Each number is 128 + 32 x the weight over its row's rms, rounded and kept within 0 to 255. Layers, rows and columns count from 0. The size above them is the row's rms in percent of the matrix's.

# layer 5 attention value, 512x256, rms 0.099, rows 461-474, columns 0-255
size [ 98 102 102 100 103 104  91  97  95 105  94  95  97 103]
[[156  69 128 136 140 156 117  95 111 149 106 100 144  77 135 155 102 131 213 174 130 138 112 151 154 106 123 114 147 164 137 111 162 129  96 106 146 142 112 111  81  72  76 160 163 111 119 144 132 181 106 189 147 120 114 180 164 100 101 205  65 150 157 140  81 119  87 119 112 155 125 101 127  71 141 119 141  63 134 155 192 120 103 132 129 112 139 103 165  91 121 127  52 121 182 136 160  96 104 181 175 173 129 135 155  88 151 113 101 197 135 117  80 123 125 123 101 155 167 101 135 129 137  51  85 126 133 115 148 162 155 130 128 148 151 160 133 144 110 140  75 177 156  94  76 155 137 130 151 102 101 155 108 168 113 152  51  87 107 154  78 127 139 197 111 152 130 103 136  68 149 100 122  99 120 109 132 108 111 177 117 150  86 168 115 116 138  85 101 123 147 129 179 139 198  80 120 166 104  99  88  99  90 170 151 132 135  92 118 149 130  99 129 189 147 126 140 115 113 168 104 163 113 119 175 102 122 128  76 117 160 156 104  79  99 178 136 122 212  66 145 202 172 141  41  89 116 178 127 155 113 158 143 132 111 118]
 [102 146 149 129  95 129  77 139  74  93  99 138 160 110  98 103  83 107  97  79  92 127 101 105 164 101 125 144 162 128  59 108 156 177 100  96 107 195 124 190  76  60 128  73 113 180 165 110 126 137 102 129 143 150 106 218 155 130 140 129 137 106 159  98 105 103 130 166 118 150 186 113 111 137  80 185  73  59 132 148 115 118 148  93 145  97 111  79  91 165 165 127 131 116 106 125 122 152 106 165 145 131 117 149 169 120 159 162 126 144 193 138 144 142 153 144 110 132 126 149  66  95  92 156 172 141 158 102 115 136 173 139 134  93 145  99 142 167 148 100 121 138 154 137 149  92 147 144  97  78 175 162 156 146 148 128 110 124 113 160 205 171 138 129 124 111 147 142 118  82 144 140 115  72  96 153 170 101  83 135 140 140  44 154 159  95 131 132 187 157  75 127 121 124 133  76 154  68 151 119  66 102 144 186 155  84 120  80 109 136 132 103 178  72 211 111 130 136 175  46 152 149 127 144 141 177 138 147 127 132 117 134  97 118 123 116 184  97 154 121 169  77 195 107 126 109 126  91 134 127 143 198  83 103 170 136]
 [142 119 130 142 182 124 140  73 130 105  87 124 115 141 103 129 168 111 126 145 107 148 107 109 155 160 142 107 164 130 175 158 182 144 122 173 110 114 126 128 132  28  92 148 178 143 122  93 185 105 105  87 150 128  82 107 148 172 125 162 159 202  78 131  74 112 150 182 142 166 130 131  82 192 134 100 102 105  69 142 137  94 128 159 186 134 141 117  83 162  95 107  91 163 187 100 128 127  99 125 101  83 113  87 206 146  57 167 110 140 106  93 123  77 160  71 126 117 189  75 100 124 167 156  66 165 146  89 118 116 124 135 104 125  96 138 117 120 155  82  97 171 146 154 162 147 202 130  71 101 149 104 154 110 179 143 133  65 139 133 132 136  88 146 123 152 137 130 133 158 132 128 129 155 139  74  86  78 177 170 115  82 115  69 185 121 162 121 167 102  85 132 105 154 121 157 141 143 151  72 145 160 145 132 113  64 121 130 114 113 102  92 192 110 104  95 144 150 145 120 103 171 173 169 135 180 140 115 139 105 101  97 164 147 140 153 132  51 117 118 150 165 154 139 130  90 142  76 159 139  89  94 116 198 138 133]
 [170 111 205 120  95 168 114  86 120 128 110 145 156 105 136 144 118 142 151 113 141  96 163 137 133 136 135 101 152 105  94  60 157 126 164 125  92  93  75 128 103 113 116 141  90 131 109 115 167 169 121 131 116 166 128  84 129 116  83 146 144 134 193 147 157  86 121  87  77  99 121  60  52 136 146 118  55  80 133 101 131 104 105 160  74 124 158 125 169 128 157 143 168 113 150 116 160  59 157 192 155 135 128 130 197 152 141  98 129  82 128  95  59 154 163 176  90 129 108 162 151 110 110 132 150 109 105 142 163 149 121 134 142 103 138 146 159 162  94  57 148  79  97 106 131  84 150 123 164 147  88 124 195 122 127 150 174 128 132 133  87 178 123 126 111 172 159 160 141 120 122 131 128 104  93  91 184 133  73 128 105 106 148 105 150 173 135 110 147 161 180 111 177 114  66 106  84 167 164 157 124 145 110 145  82 149 139 152 151 164 144  58 159 125 102 120  52 113 130 160 164 198 170 157  90 184  65 123 163 135 162 126 117 197 167 124  66 128 129 117  91 160 173 107 152 162  89 133 180  98 140 123 146 116 104 203]
 [104 198  94 152 128 172 136  92 138 177 108 112  91 136 113 129 102 132 125 161 110 116 131 191  95 114 152 154  77 122 148  91 121 101 158 124 168  41 100 115 100 149  80 182 114 129 109 114 122 159 200 152 119 140 152 150  93 146 124 113 190  94 134 158 143 126 104 108 171 157  97 104 122 107  99 142 153  95 120 140 108 170 128 168 121 133 128 157 100 105  39 128 116 128  61 168 134 109 164 170 148  94 153 121 202 102  79 100 104 145 124 110 156 132  83 161 101  62 153 137 116 164 132 104  94 125  98 185  97 141 157 151 177  72 164 128 118 140 108 145 154 105 102  66 163 112 144  99 109  98 163  86 189 157 164 113 123 121 142 102 117 136 119 207 158 100 196 145  74 147 128 169 146 174 108 105  85 131 175  96  86 118 166 125 133 109 153 121 137  73 104 161 131 180 151  92 167 143 168 146  58 108 118  79 122 150 119 138 120 128 189 183 117 149 155 139  34  98 143 112  79 111  86  76  70 165 132 140 148  93 175 105 121 153 121  56 126  84 108 161 149 116 118 150 106 147 101 143 149 153  68 136  94 153 136 138]
 [172  85 160 156  90 117 145 181  80 114  61 175  75 128 103 103  86 113 122 107  96 110 168 122 166 142 151 152 222 147 129 112 141 118  97 133 165 155 110 135 179 173 150 103 171 135  68 154 103  85 146  92 138 129 103 161 157  77 112 107 140 136 100 147 134  48 179  91 158 111 118 194 115 108 157 114 171 102 111 110  74 108 107 199  92 117 101 123  86 174  69 105 125 114  80  72 122 160  91 172 131 123 177 131 176  97 146 187 156  89 138 144  99 172 100 130 110  85 141 113  87 152  94  98 160 112  71 168 125 108  82 127 133 143 102 147  88 171  91 157 179 113 196 159 148 145 114 117 131 116 152 143 151  92  90 178  87 109 179 100 171 111 132 133  92  96 152 108 160 146 156 168 171 143 172  43  99 156 121 160 111 150 156 146 167 180 154 113 143 126 143 155 139  94 142 177 116 125 136 140 111 135 100 131 139 114 129 174 132  74 134 120  85 114 145 146  65 162 108 168 132 167 107 107  97 152 165  88 143 102 144 183 146 141 153  84 132  84 103 176 110 158 143 119 158 155  91  72 151 115 162 101 139 174 103  95]
 [165  88 188 126  83 140 144 120  98 100 152 121 119 108 153 104 102 111 173 139 132 110 125  76 177 121 141 148 135 153 150 111 143 106 161  84 127 103 165 162  39 178 166  67 161 129 120 178 121 129 219 116 101 117  93 120 149 126 118 186 165  96  92 124 192 106 171 133  90 101  97 115 120  78 131 149 141 153 167  87 106 123 111 115 136  80 138 179  53 134  82 110 151 173 154  52 131 113  77 130 175  82 181 137  88 126 109  81 162 120 156  67  97 130 178  78  75 165 169 162  76 116 138 144 116 171 136  92 132 150 142 134 134 150 111 143 123 152  59 175 150  71 121 147 152  92  92 160 130 152  82 140 135  80 130 130 139 134 117 107 197 111 114  83 136 155 157 143  99 141 157 116 141 123 132 116 137  84 120 173 103  95 161 109 160 135 115  88  91 125 169 165 131  77 113  89  75 146 121 151 187 142  86  81 116 122  79 136 135 131 168 143 176 167 185 113 104 182  79 211 163 201 121 116 112 157 168 140 136 112  92 123 101  86 119 130 113 127 116 119 132 146 145 113  99 120 106 127 190 119 119  96  87 118 140  93]
 [ 93 101 155 122 115 148 145 176 106 164 130 138 108 189 147  87  68 115 156 126 161 140 151 147 170  92 190  63  93 114 124 120 144 137  58 119 102 118 150 120  60 140 149 116 137 179 156  86 139 139 115 105 168 145  71 187  77 109 151 105  86 194 116 155  98  67 149 169 146 106 120 106  97 151  89 141 135  83 153  83 135 157 174  65 113  91 139 164 104 147  91 105 148 117 135 189 119 125  53  65 154 128 123 145 160 144 152 128  92 130  98 117 175 156  90 148 107 124 139 110 135 106  94 132 129  93 145  97 110  75 129 157  62 136 143 131 160 147 139 159 179  90 144 103 141 107 135 120 145 143 119 145 107 173 100 153  83 133 127 100 147 149 139 138 143 135 145  87  96 166 129 128 109 106 110 143 165 121  85 141 185 175 148 156 151  91 100 182 130 151 139 112 115  93 102 122 133  93 160 147 174 122 127 126 173 141 110 132 145 153 116 171  78 106  90  55 166 165 190 123  94 147 145  83  92  49 201 216 124 117 145 160 167 133 145  89  63 187 123 117 144 126 178 116  92  96 123  83  96 109 194 165 104  72 121 147]
 [122 184 153 134 165 188 128 113 119 115 119 145 118 120 127 202  68 200 188 110 128 145 110 109  89  98 127  69 160 101 204 146 138 157 100  87  93 197 158  86  69 105 162 145  41  92 100 135 105 193 111 163 201 142 109  97 166 149  97 114 110 144 125 173  85  94 131 153 107 138 144  63 195 160 171 119 180 194 115 137 123 132 151 116 118 130 140 146 127 158 119 174 118 124 113 113 130 108 163 137 120 115 112 188 149 113 138  98 151  91 103  88 113 125 130  99 142 159 140 165 140 213 109 135 144 103 140 107 120  86 132 176 156 115  91 169 137 136 137 162 140 135 167 111  70 111  70 166 151 131 120 163 164 177 123  55  75 100 150 112  74 104 144 158 142 159  75 130  85 165 101 155 171 115 176 139 151  63 118 192 110 130  93 123 106 121 117  97 119 110  92 146 111 149 116 129 120 114 145 177 118 141 143 101 151 129 112 130 136 152  81 115  74 116 109 123  66  94  97 119  84 107 197  92 130 100 103 165 115 121 129 106 136 110 108  95 114 195 110  98 169 130 109  94 155  91 170 152  96  73 155 101 163 111 103 152]
 [113  98 145 114 173 177 143 117 171 169 111 144 114 132  47 161 168 141 121 149 157  96 144 140 104 163 130 139  90 151 177 171 112 166  68 127 123 128 139 116  72 124 141  89 164  81 169  92  59 166 117 152  78 143 152 169 129 117 126 183  85 184 144 139 100 124 135  85 143 123 145  93 139 163 178 170  87 159 186 133 129 116 160 150  86 129 105  82 104  78 155 135  89 141 109  85  90 123 142 148 144 158 144 137  93 111 147 169 105 159  85  67 126 134 130  36  96 137 178 181 163 102 103 134  92 183 164 104 152 165  89 198 130 132  86  85 119 106 136 102 128 132 148 149 158  97  92 131 195 185  97 131 120 107 114 155 113 123  58 144 118 128 111  77  97  85 139 132  48 135 139 137 136 116 169 161  96 158 127  98 115 149 122 135 102 103 112 152 140  93 151 140 114 143 120 161 160 199 168  67 114 142 134 102  60 117  63 129 117 153 104 147  92 150 132  91  86 143 101 195 132 136 154 111 165 134 131 162 113 160 136 100 149 128 144 129  87 143  75 146  89 126 157 145 139 171 188  83  90 162 167 141 109  45 113  92]
 [ 92 123 137  88 167 138 148 144 171 180  75 112 148 140  95 151 184 131 133  85 107 117 129 136  98 176  76 125  74 134 161 192  96  59 134 127 110 169 111 116 108 148  76 156 116 110 114 106 120  67  92 134 124 108 207 149 139 140  95 180 120 130 152 131 205 110 135 114 175  93 116 123 108  80 125 156  82 108  96  70 137 164 184 144  95 190 138 155 110 179 125 124 159 181 151 134 194 132 139 119 105 118 137  95 136 148 170 145 139  77 131 121 129 149 136 148 132 108 137 162 125 173 142  80 126 172 110 148 137 166  79 116 135 150 110  92 129 137 170  97  87 155 106 202 159 153 167 170 113 127 112 173 113 107 148 168 123 111  92 117 162 107 116 111 107  67  83 135 111 203 100 144  86 100 128 140  91 178  44 102  90 144  57 115  82 109 116 101  76 103 123  74 122 169  79 133 184 177 106 176 125  81 113 144 109 146  99 127 123 118 133 103 169 127 147 124 130  71 132  76 179 132 199 142 145 156 159 111 120 182 156 111 164  96 117  89 127 114 137 115 131 201 114 116 157  94 112  77 138 157 156 139 155  86  70 113]
 [ 88 164 174  96 100  78 188  98 129 131  38 119 117 173 112 158 194 138 154 117  86 166 172  97  93 154 178 158  90 164  75 125 136 102 159 116 124 180 121  92 132 101 144  86  91 132 136 146 119 167 139 189 152 152 162 123 132 136 161  93 126 142 124  79 125 153 126 148 124 126  97 144 183 124 157 127 134 138 114  78 168  89 121  90  93 141 129 143 137  97 107 118 158 164 133 127 107  88 157 125 121 140 101 140 159 137  34 126 128 128 142 140 144 123 171 129 119  99 111 108 133  88 124  68 126 116 155 133 148 150 154  88 117 115 164 134 104  95 106 114 130 109 166 111 168 167 128 146 138 113  91 148 130 136 186 200 106  66 116 137  99  79 164 150 155  87  91 116 113  92  96 130 171  44 182 144 174 197  77 202 134 144  99 102 170 185  42 138 159  85 153 125 172 185  85 137 173 147  56 132  91 111 114 159 126 120 123 155 101 129 123 152  61  86 138 134 141 123 131 113 126 167 165 125  56 160 168 194 142 139 156 139 102 130 142 103  78 135 178  72 114 135  66 157 133 111 139 109 136  90 127 154  84 146 112 163]
 [119 110  99  80  95  55 131  99 105 159  81 148 131 116 128 156 126 112 138 128 173 154  95 173 158 178 136 127 134  69 122 170 104 136 146 140 153  78  95  95 157 128 132 119 135 158  92 156 144 118 134  91 162 125 135 151 178 185 191 110 128 146 162 104 199 118 127 133 160 153  90 170 133 195 114  90 120 171 141 120 147 177 176 159 167 110 178 121 106 101 137 122 107 152 147 119 158  83 127 123  58 201 172 114  62 129 112 135 135 127  95 109 121 122 152 199 168 100 148 156 115  67  77 114 137  78 111 163  99 119  72 153  75 109 144 121 126 155  80  95 104 162  91 144 121 131 103 164  71 192 108 156 151  95  47 163 165  94  95 104 123 109 141 116 115 136 115  76  91 119 104 135 148  56 183 164 110 124 164 164 101 152 135  92  83 136 103 130  96 151  86 102 132 133  92 111 134 134 137 154  96 115 150 129 163 107 114  63  77 128 110 144 161 161 171 157 119  76 128  84 103 162 212 160 160  37 131 138 146 133  99 143 172 100 134  91 103  96 106 174 121  95 116 154 174 125 135 139 182 130 140 163 101 121  78 143]
 [ 89 125  76  93 126 120 138 103 117 163 151 117 100 120 122 130 117 131  88 141 121 149 151 203 132 120  58 112 186 136 108 183 110 105 149 136 122 115 102 104 156 151  82 137 156 115  93 112 160 102 143 231  96 176 179 150 144 102 111 113 152 166  66 112 125 113 105 127 154 219 153 123 117 156  72 107  89  85  74  73 126 174 132 125 159 142 130 148  85 128 103 130 133  90 156 121  62 164 143 129  99 154  62 118 150 188  72 134 186 167 124 137  99 167  85 148 134  87 131 154 158 138  78  49 159 169 150 147  96  77 142 122 134  60 139 166 142  78  67 145 145 146  92 116 112 172  86  88  86 144 157 155 101 100 121 102 101  97 178 159 158 158 113 111 117 147  84 141 131 151 116 119 158 140 174 120 141 159 110 103 186 154 104 157 134 180 107 128 138 181 135 130 110 142 117  92 126 159 191 126 148  99 126 181 125 150  91 177 167 130 157 190 128 113 151  96 177 180 139 193 141 102 153 118 163  77  96 143 130 167 154 154 141 154 101  76 101 158  76 145 107 146 105  81 121 165 106 127 147 142 142 124 109  93  73 133]]
# layer 5 attention output (transposed), 512x256, rms 0.0856, rows 461-473, columns 0-255
size [101  99 105  97 104 105  94  99  90  99  96  95  95]
[[ 34 164  92 108  80 106 123 102 155 135 157 144 154 183 173 119 152 107 106 124 121 152 163 174 112 143 156 145 110 197 125 100  89  99 127 155 109 124 140 139 143 176 156  91 113  99 120 118  99  84 136 149 143  86 106  99  93 112 136  86 154 115 139 168 157 107 146 134 143 119 149 144 126 111  61 192 155 175 106 101 140 131 208  79 189 144 108 106  91 133 156 164 162 130 122 139  82 134 161  72 110 129 118  96 122 170  98 115  82  50 149 126 146 109 127 111 126  95  94 170 141 137 116 188 141  95 160 155  74 104 134 128 131 122  92  96 105 153 163 108 155  92  83 168 199 108  81  87  95  90 127 135 160 106 124 112 206 162 120 162 152 152 128  62 137 128 163 126  84 178 130  87 102  72 122 134 120 129 138 124 130 130 119  77 142 146 121 129 138 175 116 117 134 127 120 164 155 114 140  86  98 194 148 104 120  76 135 198 143 137 151 113 144 158 130 127 103  90 157 144 121  61 139 161 142 185 122 101 138 175 173 169  91 165 164  82 114 121  70 179 160  59 168 118 198 100  90 117 134 148 159  36  96 162 139 117]
 [137 159 131  84 123 160 174 129 171 149 149 160  95 142 205 172 176 103 153 156 168 154 192 130 120 146 110 108 117 116 132 124 144 103 154 152 127 122 154  78 147 117 122 161 129  74  99  90 143 129 156 151 117 121 116 123 129 102  69 113 131 120 131 106 152 189 125 132 149 147 135 147 126 180 137 120 198 149 120  66 145 174 145 160 128 141 114 111 128 103  90 143 111  78 132 139 129  94 119  99 113 102 133  99 141 148 121 122  65 130  70 112  71 128  72  81 164 131 145 140 167 175 165 131  74  65 105 218 158 113 106  72 106 105 146 173 118  94 113 163 179 177 119 111  96 125 131  96 102 175  86 105 117 132 146 135 140 187 140 141  54  87 150  93 147 118  69 160 132 157 144 175  80 123 170 111  89 116 135 122  88 122 194  85  69 137 173 140 126  91 164 174 157 131 121 138 114 173  87 149 177 149  91 169 104 165 143 140 114 103 113 147 114 134  90 104 117  67  90 196  57 111 155 123 154 107 130  64  94 140 141  99 133 155 159 115  84 180  63 146 111 173 149 175 144 101 136 179 120 115 137  71 175  86 143  68]
 [109 167 107 146  95  93 102 127 121 162 176 178 110  89 125 109  33 155 150 139  66 139 183 169  94 132  72 165 107  62  92 111 100 169 164  97 165 122 126 116 127 187 132 181 122 127 129 118 115 110 175 161 124 117 141 114 148  73 121 171 104 138 130 124 170 138 106 105  95 113 132 147 117  55 106 149 111 159 157 129 134 135  76  85 133  93 147 128 167 141 166 112 135  85 123  79 136  83 115 145 147 128 103 151  59 122 130 125 120 135 135 169 108 218  86 144 163 155 105 162 139 121 122 127 135  97 168 151 117 102 115 119 144 150 155 151 190  92 134 139 102  84 120 142 170 107  37 140 191 145  94 135  81 105 122 117 102 118 140 136 107 117 174 117 119 123 141 164 103 107 127 171 185  89 106 162 138  86  80 138  86 151 130 138  98 144 103 201 125 124 143 115 115 146  71 125 142 124 127 211  94  50 126  93 153 109 163 118 170 107 146 142 152 163 114 124 154 105 152 183 190  60 141  97 154 188 161 129  93 198 106 123 124 128 185  81  76 144 145  97 108 131 170 112 183  96 123 194 106 119 119 128 179 126  77 155]
 [107  96 121 115 157 142 140 162 108 152 174 168  91 153 121 167 114  97 121  97 141 125 104  99 102  62 106 110  68 135 132 149  98 140 159  66 143 155 160 110 103 178 113 143 150 102 211 127 105 118 124 145 110  93 145 131 125 188 149 129 153  92 111  76 129 124 148 162 155 181 130 194 137 136  94 141 155 178 105 132 153 154 166 168 185 156 143 110 122 162 154 132 102 149 140 127 112 198 100  88 106 108 213  79 124 130 130 118  90 147 149 179 153 144  53  76 194  83 124  86 137 150 116 131 138 100 168 108  95 103 118 121 135 214  95 137  89 107 108 138  98 189 125  88 125 130  82 118 146  89 149 101 125 144 128  67 143 128 121 133 128 109 148  67 136  81 134  60  94 132 117 194 118 122 126 103  82 108 138 138 128 164 120 112 114  75 158 148 175 116  85 168 114 155 167 113 183  86 103  98 134 129 150 104  99 107 131 169  90  95  81 185 126 128 132 145 178 129  75  99 134  89  92  82 172 101 151 160  83 129 106 138 178 156  76 133 210 118 163 169 159 140 135 178 139 168 102 142  78  95  66 156 140 181 127 107]
 [126  33 169  69 118  62 138 126 161 128 145 135 121 150 123 131 130 121  70 155 168 135 140 142 156 106  40 134 144 139 107 124 171 119 117 134  98 144 115 142  97 130 178  83 176 121 136 138  87  96  66 107 122 162  78  68 108  87 127 152  80 175  45 126 124 134 174 162 124 117 118 133 152 132 122 165 115 159 105 131 146  34 141  94 153  99 191  96 161 156 159  86  92 200 179  98 176 153 100 126  95 161 102 114 102 112 195 157 151 147 127 145 118 119 146 141  99 155 136 153 140 109 107 139 177 157 156  64 106 114 140 121  91 180 108 109 125 107 134 117  96 167 187 196 139 173  57 132 141 155 128 165 107  95 109  91 132  95 138 170 141 127 107 129 147 152  93 134 186 139 108 167  95  61 105 129 175 174 119 137 153 149  89 142  90 154 103  99  87 171 149  99 105 161  77 110 155 119 112 139 160 136 127 159  90 120  96 166 120  82  81 161  61  90 152 195 186 156 120 126 141 113 151 186 141 125 118 152 108 109  84 148 166 100 128 193  98 112 134 116 120 136 160 154 111 167 118 106 114 104 162 117 113  91 153 158]
 [143 108 182 123 131 172 112  93 126 123 151 121 121 145 141 153 151 157  98 154 132 136 112 154  59 102  43 150  76 109 128 148 130 142 136  94 143 107 136  89 105  99 122 123 136 139 151 147 113 177  89 184 132 109 103 101 108 156 192 152 147 111 115  95 129 188 121 100 106 215 138  87 143 107 127 132  88 114 126 131  72 124 128 110 198 117 120  89 226 137 143 116 147 112 157 195 129  54 123  83  81 111  94 121 121 117 137 155  87 168 149 154 157  85 148 123 147 138 121 168 204 116 132  95  97 130 137  27 143 167 164 132 126 118 189  68 131 133 131  60  75 147 120 130 106 166  86 195 122  93 178 140 156 129 121  88 152 139 117 127 115 103 108  63 126 156  91 144 167 133  61 118 137 134 144 178  97 172 142 174 142 140 125 121 139 103 140 108 147 118 165  67  95 138 102  60 142 144 126 167 117 111 142 108 156  95  92  88 116 127 106 115 125 136 116 132 202 126 120 133 188 116 178 128 124 126  77 209 106  98 137  81 177 107 121 195 124 134 149 106  98 164 126 144 131 163 169 203  87 144 105 148 103 119 137 102]
 [ 94 157 119 115 138 169  76 100 139  97  97 126 115  85 159 131 118 150  95  69  98 159 115 156 133 110 170  79 102 149 124 119  50 175  96 109 143 128 101  73 169 120  70 138  31 141 124 155 132 146  52 194  97 163 163 147 133 195 170 105 132 108  90 109 140 150 137  99 145 152 158  97 141 130  85 128 121 151 124 149 131  66 186 112 157 147  91  90 183 105 153 131 163 119 111 171 117 125 175 111  90 146 110  93 130 163 144 132 102 121 150 158 130 133  46 131 158 114 124 142 120 171 102 128 120 107 117 132  89 130 113 129 136 112 167 171 100 112 134 102  86 166 142 113 125 131 158 113 143  97 147 181 176 187 123 118 145  85 152 114  72  95  90 132 165 137  77  77 193 100  84 112 140 172 158 147  99 207 118 124 145 168 144 112 109 130 169  98 154 118  85 101 131 169 159 141 180 140 154 154  73  97 126 135 137  92 148  80  59 124 113 137 102 137 101  95 152 118 137 134 140  69 126 139 114 169  45 104 129 119 144 154 165 183 168 124 122 133 126 148  94 166  87 132 193 157 102 150  52 164 144 205 153 163 181 122]
 [184 141  88 114 111 109 131  72 139 114 130 104 104 103 163 129 229 114  93 119 121 138 175  79 120 129  75  98 153 131 143 141 121 122 103 176 133 158 175 103 212 104 134 110 126  89  53 163 121 129 155 180  77 148 163 100 203 114  77 112 124  94 101 148 135 154 145  77 134 155  94 176 140 102 144  92 100 146 158 151 112 164 129 153  93 132  89  90 101 124 109 116 128 122 183 113 134  81 171 202 104 100 150 104  80 139 162 155 164 128 103 115  54 102 153  74 159 155 127 164 150 137 190 130 121  89  64 193 164 179 116 121 175 119  87  88 115 111  94 157 100 135  99 183 133 158 144 111  67 145 129 132 145 107 165 156 140 182 125 137 101 120 130 112 108 168 111 150 151 112 180 105 107 110 115 130 135 133 170 124  82 111 146  61  98 138 119 118 114  94  94 132 102 139 183 138 153 169 122 126 140 130 144  83  88 113 155 119 179 169 119 102 133 137  56 196 132 104  71 131 124 140 127 152 137 209 111  90 133 113 143  77  59 129 122 131 183 146 135 164 126 175  88 136 102 140 140 173 118 163  74  88 130 163 153  99]
 [ 88  88 104 134 106  79 104 124 134 154 127 128 168 127 131 102 180  73 162 101  94 113 164 124 130 155 146 172 133 161  95  76  75 101 184 131 170  81 145 161 133 133 113  78 174 108 127 171 171 129 122 159  70  90 169 151  90 126 121 156 121  93  93 150 103 143 145 117 127  91 106 200  88  77  89 150 133 111 163 102 159 127 107 154 146 141 108  85 143 133 132 131 125 181 194 136 115 148 135 144  85 119 127 131 115 174 100  95 114 124 111 158 133 148 158 143  95 118  66  98 185 131 128 117 156 117 129 129  81  99 103 165 140 143 113  89 140 159 141  68  83 152 111 108 153 167 130  83 146 144 139  72  81  76 182 125 183 114 157 120 119 170 101 107 122 156 200 115 126 120 123  83 116 167  88 117 139 113 106  61  91 119 137 148 204  80 163 125 149 186 124 158 182 123 183 130 159 116  53  72 109 169 130 147  82 152 129 155 108 165 185 131 179 114 112 136 123 205 134 109 140 142 110 149 143 155 112  50 118 182 133 161 105 190  79  72 142  86 192 193 107 121 129 148  98 138  77 102 106 167 112 108 122 111 153 160]
 [125 112 125 181 117  83 122 100 102 115 149  80 134 110 124 127 106 155 124  80 118 152 116  90 115  90 148 153 167 128 126  94 131  97 204 163 150 135 119 156 181 127  62 141 110 139 131 135 195  76 136  66 128 150 112 137 179 141 151 116 131  79  85  93 119 112 108 154 125 153  62 154 135 121  55 102 147 103 114 127 115  87 112  60  95 122 137 172 150 176 126 109 203 131 139 152 150 127 129 127 130 142 137 117 143 157 144  77 106  81 159 161 112 129  82 192  88 135  88  89 185  96 191  99 125 150 155 127 129 136 149  82 132  59 122 125  88 192 125 150 156 110 112 146 116 163 165  89 129  69 110 130 120 159 136 144 136 100 178  94 159 138 104 152 113 112 113  51 186 111 125  93 138 152 105 134 124 108 146 145 204 200 173 172 127 145 112 164 130 165 108 162  94 103 130 152 123  91 142 158 156  96 155 109 166 106 144 177 109 158 135  63 132 157  30 114  95  92 172 114 122 168 109 153 119 125  50 120 173  88 121 100  97 107 154 148 151  96 173 112 185 151  89 138 116 128 118  99 129 163 119  86 163 209 166 163]
 [137 123 138 137 160  86 114 149 145 165 172 152 109 112 112  87 100 183 139 181 156  69 152  55 153  72 217 136 180 125  69 107 170 201 188 107 125 113 142 113 116  93 143 131 105 116 124 138 136 164 140  58 117 136  66 140 144 140 170 106 135  93 122  94  96 118  98 156 143 134 128 111  96 138 124  51  93 155 112 195  68  90 113 137  87 147 153 168 134 121 151 170 105 136 132 117  97 148 107 128 147  98 200 113 106  75 126 138 113 100 166 101 136 139  76 162 114 122 112  91 166  74 169 143 143  90 106 119 206  85 199 157 142 163 180  76 146 121 121 178 189  71 123 111 113 141  90 107 147 161 148  98 144 118 143  96 136 139 135 112 138 116 156 149 151 115 138  81 100 123 173 138 149 119 135  61  89  89 167 140 171 195 166 119 153 109 153 137 144 144 115 156  93 126  96 152  91  56 122 120 150 140 174 125 150 124 133 140 116  94 164 147 140 167  95 132 103 134  90 167 146 127  67 170 107 100  89 165 143 140 121 110 114 100 129 165  87 118 152  92  92  65 165 125  91 125 197 165 143 140  75  75 122 157 143 147]
 [167  97  94 116 134 193 139 152 162 122 210 134 117 127 140 152 108 138 121 162 168  60  68 109 129 107 138 122 154 146 166 128 108 151 135 133  82  96 130  96 122 154 135 162 150  75 117 110 169  67  62 106 118 120 101 169 108 135 153 190 159  86 136 183 116 143  95 119  95 127  63  84  11 172 125 116 134 117 138 131  87 154 123 162 109 137  76 105 107 124 152 159 152  97 128 122  94 109  92 141  83 123 190 138 155 119 202 203 158 130 136 110 115 140 134 140 104 147  94 109 214 121 111 118 211  79 112  82 128 133  95 160 143 113 119 130 159 133 173 172 131 176  31 136  79  59  80 128 152  92 128 121 141 117  65  70 130 139 131 146 124 178 101 150 120 159 110 117 150 130 155 103 103 180  76 160 122 108 146 123 171  75 143 154 119 155 151  99 122 181 145 123 117 109 150 121 126 119 132 120 141 130 128  95 104 145 120 101 184 130 187 125 181 138 129 142 117 116 133 153 161 137 136 142 167 133  81 107  61  87  88  97 107 138 112 157 190  96 112 148 139  84 152 161 165 113 184 142 157 133 104  82 134 114 168 139]
 [134 193 224 162 108 166 111 170 134  82 154 142 143 162  85 118 149 144 196 158  98 108  89 100 122 104 105 149  90 188 185  79 153 127 149 141  72 178  97 132  97 111 144 128 117 111 143 100 106 115 127 116 126 135  62 141  99  92 119  90 159  94  62 153 115  92 125  88 116 167 133 104  87 106 168 166 135  84  97 198  90 159 105 121 101 204  89 142 127 133 123 103 181  96 107  97  82 141  84  98 142 135 123 138 131 130  96 142 159  98 143 103 135  84 156 128  81 123 139  94 176 168 151 126 153 162 169  88 135  95 181 143 124 144 108  93 109 109 149 136 137 108 136 131  95  93 163 125 170  49 141  95 127 170 163 133 107 168 128  73 144  70 115 160 121  59 142 158 179 135 184  95 140 138 147  75 125 119 137  55 180 135 161 148 184 181 168 111 162 126 158 123 114 135 176 145 101 129 161  99 180 137 106 101 111 222 168 116 124 155 130  68 111 117 104 142 137 182 119 171 187 116  80 108 125 152 125 114 152 115 160 105  95  65  78 133  97 129 160 100  91  88 142 147 139 157 133 129 130 100  89 136 151 139 118 141]]